Part of a small language model's weights.
Size: 13 layers, width 128, 4 heads of 32, MLP 512 tanh GELU.
Training: a variant of SOAP for these matrices, 114M tokens, 3492 steps.
Each number is 50 + 10 x the weight over its row's rms, rounded and kept within 0 to 99. Layers, rows and columns count from 0. The size before them is the row's rms in percent of the matrix's.

# layer 6 MLP up, 512x128, rms 0.153, rows 160-185, columns 0-63
107:42 48 56 62 42 55 38 64 41 64 35 50 52 46 56 46 42 53 50 64 48 42 18 49 52 61 57 62 43 72 42 54 51 51 36 66 31 51 59 60 62 62 48 55 49 59 60 67 50 22 45 45 48 59 50 46 49 39 60 39 50 40 45 51
092:64 42 41 36 48 51 32 62 46 53 49 45 55 61 42 50 51 50 60 53 65 49 50 49 54 54 58 49 49 49 56 42 54 48 57 46 37 43 55 54 47 74 31 32 67 47 45 52 64 49 33 56 38 44 60 68 34 55 54 56 48 78 45 40
102:58 54 31 58 76 50 54 53 58 62 40 59 56 55 40 61 39 64 59 29 57 38 45 46 43 47 66 59 51 36 27 49 63 52 58 52 48 45 39 53 49 49 70 48 39 52 53 51 56 43 50 36 60 61 49 58 53 46 49 36 52 49 49 56
100:70 62 50 39 64 45 72 26 42 33 56 45 52 48 41 47 54 55 60 34 56 53 55 52 61 55 39 72 67 63 53 42 46 40 28 47 51 64 73 49 56 39 55 50 67 56 64 43 54 59 41 53 57 56 48 60 62 54 48 41 58 42 44 38
090:47 37 69 48 41 51 30 57 60 54 56 54 35 47 62 72 60 56 67 48 51 43 69 63 43 40 53 50 28 46 55 65 45 46 58 55 65 52 42 66 46 49 68 35 41 44 53 50 38 36 57 36 48 55 41 51 60 56 46 52 45 40 53 48
116:58 46 49 68 47 57 44 58 64 44 46 55 29 65 75 40 44 48 43 53 45 72 53 35 53 64 40 54 53 59 67 42 50 49 66 37 56 35 67 66 64 49 55 47 41 31 50 37 47 41 41 45 39 59 45 48 51 49 46 49 41 43 50 47
094:30 54 70 49 37 60 36 61 43 66 46 38 44 62 49 50 60 53 60 48 64 67 56 61 53 35 65 30 53 52 60 55 53 50 47 43 61 48 45 72 55 51 51 45 45 40 49 53 40 39 56 45 49 46 62 40 47 48 48 44 45 58 72 39
092:52 30 47 58 54 40 39 38 49 49 55 57 41 66 47 51 67 64 48 54 45 47 37 56 52 62 58 54 59 38 37 49 45 50 45 34 30 50 40 40 42 56 66 23 56 58 34 34 68 39 45 36 48 55 60 46 63 55 42 48 45 57 47 54
096:63 51 55 57 50 54 51 51 54 40 43 66 62 48 44 42 51 36 58 42 63 43 61 72 50 48 60 43 56 43 38 38 43 42 54 46 70 64 41 55 52 61 55 34 31 57 44 55 47 51 39 61 63 35 68 45 56 60 37 69 41 59 41 28
105:62 39 39 31 54 52 56 49 43 32 59 51 31 68 40 57 40 46 64 53 42 49 51 54 50 45 39 32 56 63 57 34 53 64 52 44 55 49 50 56 62 46 49 59 58 36 49 67 48 40 53 45 30 61 48 35 41 52 43 44 53 32 47 52
096:66 60 53 47 62 32 60 45 34 52 41 60 49 55 58 51 53 63 51 60 47 39 62 38 44 48 44 42 48 48 39 35 49 53 54 73 68 49 60 46 36 45 51 60 57 55 52 53 55 49 45 44 43 46 48 54 64 64 37 40 76 39 42 28
105:55 52 55 43 55 49 61 50 56 37 66 58 48 36 55 51 38 24 46 54 46 52 41 47 48 39 51 56 42 63 53 36 33 68 35 59 55 35 51 53 62 47 36 67 52 37 52 38 51 64 39 41 36 63 41 66 69 67 50 48 47 40 58 45
096:65 54 62 64 58 40 37 67 47 44 37 51 51 46 46 62 50 63 47 60 41 44 51 34 50 51 50 31 60 50 44 58 58 64 39 57 42 45 51 57 57 60 47 62 51 62 58 48 38 34 24 56 87 51 61 62 62 45 55 38 53 47 58 42
103:39 39 56 36 65 51 46 62 58 55 67 50 37 63 45 46 60 66 63 60 48 58 42 53 49 47 48 56 60 72 53 52 51 18 50 52 45 30 44 59 54 44 40 71 39 60 56 59 47 33 39 49 54 60 61 46 59 49 52 34 47 77 46 45
098:68 41 56 59 60 52 49 54 42 52 41 49 54 70 52 38 34 38 65 57 34 55 30 52 50 65 53 51 57 42 43 55 41 41 63 48 56 46 79 51 29 58 29 44 54 48 44 44 39 47 65 46 55 51 52 52 46 59 62 61 27 25 50 56
109:49 54 55 39 47 41 34 52 33 57 44 63 48 41 47 50 33 60 59 57 58 60 42 60 62 61 40 65 62 42 46 44 46 46 41 43 44 57 52 49 60 78 60 59 51 52 42 66 37 48 50 52 44 40 69 55 46 52 53 49 62 62 58 49
111:50 43 53 29 53 64 49 42 47 68 57 53 47 56 50 39 51 40 61 49 52 36 50 34 52 50 36 42 45 32 52 50 60 60 62 58 49 57 35 65 61 46 33 43 52 47 58 38 58 36 48 50 62 63 37 66 34 36 38 49 54 39 49 61
102:44 34 52 52 68 41 35 65 53 57 69 49 54 47 53 42 41 62 58 71 63 46 46 62 57 51 53 40 40 38 55 55 44 42 47 51 41 53 37 63 58 46 46 62 36 45 66 59 43 44 51 53 71 43 53 68 65 53 49 38 63 64 52 52
106:65 59 56 55 40 46 46 36 70 44 41 39 56 46 49 44 57 55 39 61 29 40 61 34 62 42 40 59 42 54 45 63 47 32 48 46 47 53 48 38 57 43 61 50 53 55 60 59 36 54 37 48 57 71 40 51 46 69 59 60 49 35 43 68
101:60 63 59 43 38 46 53 55 38 58 62 49 43 50 50 44 67 53 42 50 56 49 49 79 52 48 71 24 49 41 35 45 26 33 55 65 50 52 64 78 46 50 33 66 63 46 55 45 50 37 48 48 59 63 44 54 39 62 42 43 53 35 43 42
095:52 57 45 63 55 44 46 49 54 35 47 41 74 37 60 43 48 46 39 42 44 44 43 47 53 69 29 54 68 61 48 53 31 62 67 64 62 52 44 44 49 31 45 53 57 63 35 55 41 57 71 36 47 52 65 50 52 69 55 47 61 48 55 51
088:59 46 47 56 66 65 45 55 47 55 42 49 57 46 48 50 42 52 60 44 53 60 37 48 56 39 51 47 60 64 37 41 40 49 26 44 47 59 49 65 62 61 41 48 63 48 35 41 45 76 45 42 62 29 48 63 51 41 40 59 37 48 41 73
101:38 56 44 48 45 72 50 53 52 32 49 42 46 44 59 53 42 63 38 42 42 60 51 58 57 75 61 46 59 49 61 30 40 50 41 72 35 27 64 35 47 44 54 60 55 68 54 52 46 73 57 52 48 45 44 70 60 57 60 52 47 38 47 47
098:37 47 54 39 64 50 56 52 52 39 56 51 62 52 44 30 52 60 74 46 56 49 37 46 46 56 29 57 62 30 42 45 62 35 47 56 46 42 44 54 62 68 46 42 44 61 57 58 52 46 39 70 36 49 66 47 61 53 71 49 30 55 54 53
105:41 52 53 54 58 60 36 34 68 52 46 54 47 62 54 47 57 53 56 55 26 51 67 36 49 41 49 60 57 42 53 43 74 42 50 47 64 45 35 34 46 54 49 54 31 41 55 45 53 46 43 48 75 43 59 32 65 54 48 59 52 44 61 71
095:49 44 46 51 63 26 38 56 49 61 41 33 47 44 66 47 36 64 50 45 51 57 51 53 44 48 35 55 55 50 55 70 59 32 51 55 55 33 42 43 47 45 35 38 20 42 49 51 55 45 58 52 37 57 58 41 55 36 55 54 43 61 44 54
# layer 6 MLP down (transposed), 512x128, rms 0.139, rows 160-184, columns 0-63
113:54 68 54 48 51 44 52 30 61 53 60 39 46 44 30 41 56 42 42 37 50 65 55 46 48 63 37 42 53 53 54 69 44 56 56 61 62 33 56 63 41 47 46 42 58 49 33 53 50 55 49 34 47 62 34 38 59 64 19 47 49 48 65 52
090:57 41 29 39 48 65 50 55 56 69 55 43 38 59 58 51 50 49 48 45 45 62 45 77 55 54 43 64 54 50 48 51 48 28 46 50 25 39 43 45 56 53 43 48 51 65 57 51 49 54 65 35 55 56 60 49 34 49 35 61 34 49 49 46
110:57 54 63 61 67 51 38 18 40 68 50 56 65 53 41 59 44 31 53 43 37 56 40 36 33 44 54 47 53 51 71 49 50 43 48 59 49 36 61 61 43 42 54 59 34 40 33 49 57 55 45 45 45 45 60 56 50 50 49 54 15 44 36 56
098:50 49 37 58 30 44 25 53 42 46 52 47 47 42 44 58 47 54 44 29 40 58 57 60 42 57 55 43 45 54 53 53 51 70 44 60 58 49 64 48 66 65 40 32 55 47 68 38 46 75 56 59 32 45 73 59 36 49 46 51 55 48 57 48
090:77 60 50 60 54 31 59 52 59 47 52 38 45 41 60 39 56 66 38 64 37 56 40 54 50 58 30 48 49 69 58 54 46 41 58 52 38 56 58 55 50 43 59 66 68 43 35 49 55 47 55 61 57 48 36 41 40 36 59 60 66 48 44 51
111:35 41 58 51 67 59 37 50 29 65 57 67 47 51 39 46 48 56 82 54 48 67 62 39 46 55 43 56 35 46 59 57 53 56 45 52 33 48 50 40 47 48 46 44 49 41 51 49 38 60 52 53 41 64 66 55 56 44 54 25 52 45 54 44
089:47 45 51 36 57 52 53 64 48 51 63 56 51 49 65 54 45 34 55 53 60 17 61 36 56 51 38 49 56 27 62 36 56 47 59 44 49 61 47 52 58 31 48 44 48 72 32 58 39 72 55 50 73 59 39 51 48 46 51 53 49 39 53 44
092:44 50 35 69 45 49 31 53 52 49 64 60 56 44 66 60 58 46 53 40 54 49 43 47 46 60 49 65 41 51 57 67 41 39 49 36 51 39 47 51 51 52 53 67 74 52 49 53 54 45 65 65 50 60 43 47 72 57 69 57 37 55 53 44
092:39 63 45 57 47 57 73 73 39 71 45 39 52 54 40 50 46 30 54 41 45 47 62 43 38 47 49 38 42 40 48 65 29 40 36 50 46 46 42 53 38 59 41 44 28 56 41 33 55 60 41 60 29 45 69 50 44 41 38 55 47 53 52 58
104:45 43 56 53 49 49 28 52 25 49 56 30 55 38 54 40 73 33 38 39 36 22 63 57 37 47 52 64 47 45 60 63 41 48 36 68 57 54 51 56 45 66 54 42 45 48 42 47 44 58 31 47 49 51 49 41 58 60 48 57 46 48 40 49
098:44 42 59 56 43 46 50 36 46 46 68 43 56 45 49 37 58 62 49 45 59 48 42 58 67 50 48 50 50 49 38 50 51 38 50 54 40 59 50 46 70 65 45 60 48 60 64 43 38 58 36 58 37 51 68 54 61 32 42 56 37 34 78 41
092:56 46 51 54 51 59 67 37 78 44 47 60 42 51 57 57 64 48 54 48 51 44 51 31 49 53 50 52 52 52 61 48 61 53 57 37 44 48 58 53 38 59 47 40 45 43 54 44 44 37 39 60 44 39 40 53 38 39 51 26 61 57 44 40
098:45 43 40 25 53 52 51 46 42 59 57 55 54 53 55 46 35 52 69 39 48 35 41 33 47 57 45 33 60 59 49 44 33 41 64 39 39 44 45 58 59 44 48 48 48 53 46 50 54 51 24 43 53 42 48 57 43 62 49 45 56 43 51 62
113:60 50 44 45 39 55 72 51 48 47 64 54 48 67 71 56 41 65 42 21 58 52 75 49 50 38 43 44 54 44 47 57 46 57 39 49 38 53 59 45 51 68 56 44 44 43 70 39 55 49 45 64 51 56 42 41 69 53 51 44 50 43 56 38
097:47 47 38 34 52 47 47 50 55 74 36 38 50 56 47 55 64 47 23 60 37 50 57 54 54 44 63 51 46 52 70 57 46 48 64 47 60 72 40 58 68 71 65 49 39 53 59 49 46 51 51 59 32 43 51 59 59 61 41 36 61 46 39 45
124:45 50 55 53 60 53 52 53 42 44 52 38 49 61 43 47 49 58 64 65 38 55 40 43 55 58 36 49 38 55 58 49 29 51 58 48 54 36 49 46 36 26 37 59 59 49 55 47 49 61 52 32 48 38 64 52 53 55 59 51 60 52 44 38
110:47 51 57 54 47 52 48 48 59 59 54 51 56 61 38 45 46 59 43 54 49 36 64 74 56 54 54 50 69 50 46 57 32 49 41 36 30 46 35 37 31 61 45 60 50 52 52 47 51 64 50 48 39 51 31 42 47 60 49 39 33 41 57 57
101:38 50 53 44 42 65 52 38 43 30 28 43 45 59 70 56 48 54 52 43 56 48 62 36 32 51 42 51 55 35 43 43 53 59 45 58 44 48 39 47 71 62 42 51 45 54 64 53 47 48 61 45 43 52 55 57 53 52 37 43 52 27 52 33
092:26 60 48 37 39 52 41 48 34 59 45 38 36 52 53 35 45 52 56 44 46 28 67 51 54 41 50 40 47 48 29 33 46 40 44 52 57 68 68 31 42 60 60 45 45 46 63 47 55 46 55 38 59 63 60 38 39 21 53 41 46 36 61 48
099:44 42 52 56 59 59 51 53 43 45 50 65 59 53 48 68 39 52 48 61 36 49 67 65 48 50 53 64 42 47 34 61 38 59 57 34 52 35 37 33 40 47 36 53 60 50 39 51 65 23 42 55 40 39 49 59 46 37 49 54 35 52 46 56
099:40 46 65 37 34 33 40 42 50 56 48 53 51 53 47 57 40 45 48 43 55 59 76 64 30 48 36 38 64 42 41 49 62 31 50 51 54 50 47 30 33 67 48 48 41 37 53 39 57 62 62 41 53 51 55 57 61 60 57 52 49 69 37 29
094:61 36 49 60 43 45 59 54 57 47 59 71 67 44 52 49 61 47 49 61 75 57 47 46 66 50 44 50 51 46 42 53 44 46 47 45 61 50 75 57 49 55 58 45 32 54 41 38 60 54 61 61 38 58 46 39 57 55 72 55 67 36 65 51
095:61 59 61 45 32 51 47 47 50 46 57 55 48 45 47 44 66 50 58 47 50 49 55 50 62 53 50 53 50 45 46 50 48 70 75 51 43 53 43 38 54 60 59 43 42 47 28 50 59 33 40 50 47 54 45 71 50 38 56 45 34 45 60 70
098:62 53 60 67 46 64 67 48 53 53 47 58 36 56 52 41 59 70 44 42 48 48 46 62 56 52 47 53 39 58 54 53 50 56 62 58 35 69 75 49 47 53 55 64 51 56 49 65 51 66 47 64 37 58 61 40 36 49 53 65 75 25 48 43
092:62 46 54 46 52 50 54 55 44 44 57 51 48 44 58 68 36 50 50 74 43 62 57 76 37 43 45 41 62 81 29 56 56 47 44 59 64 33 72 61 50 55 56 33 48 62 57 50 49 58 57 53 48 65 36 57 41 56 52 51 47 62 50 45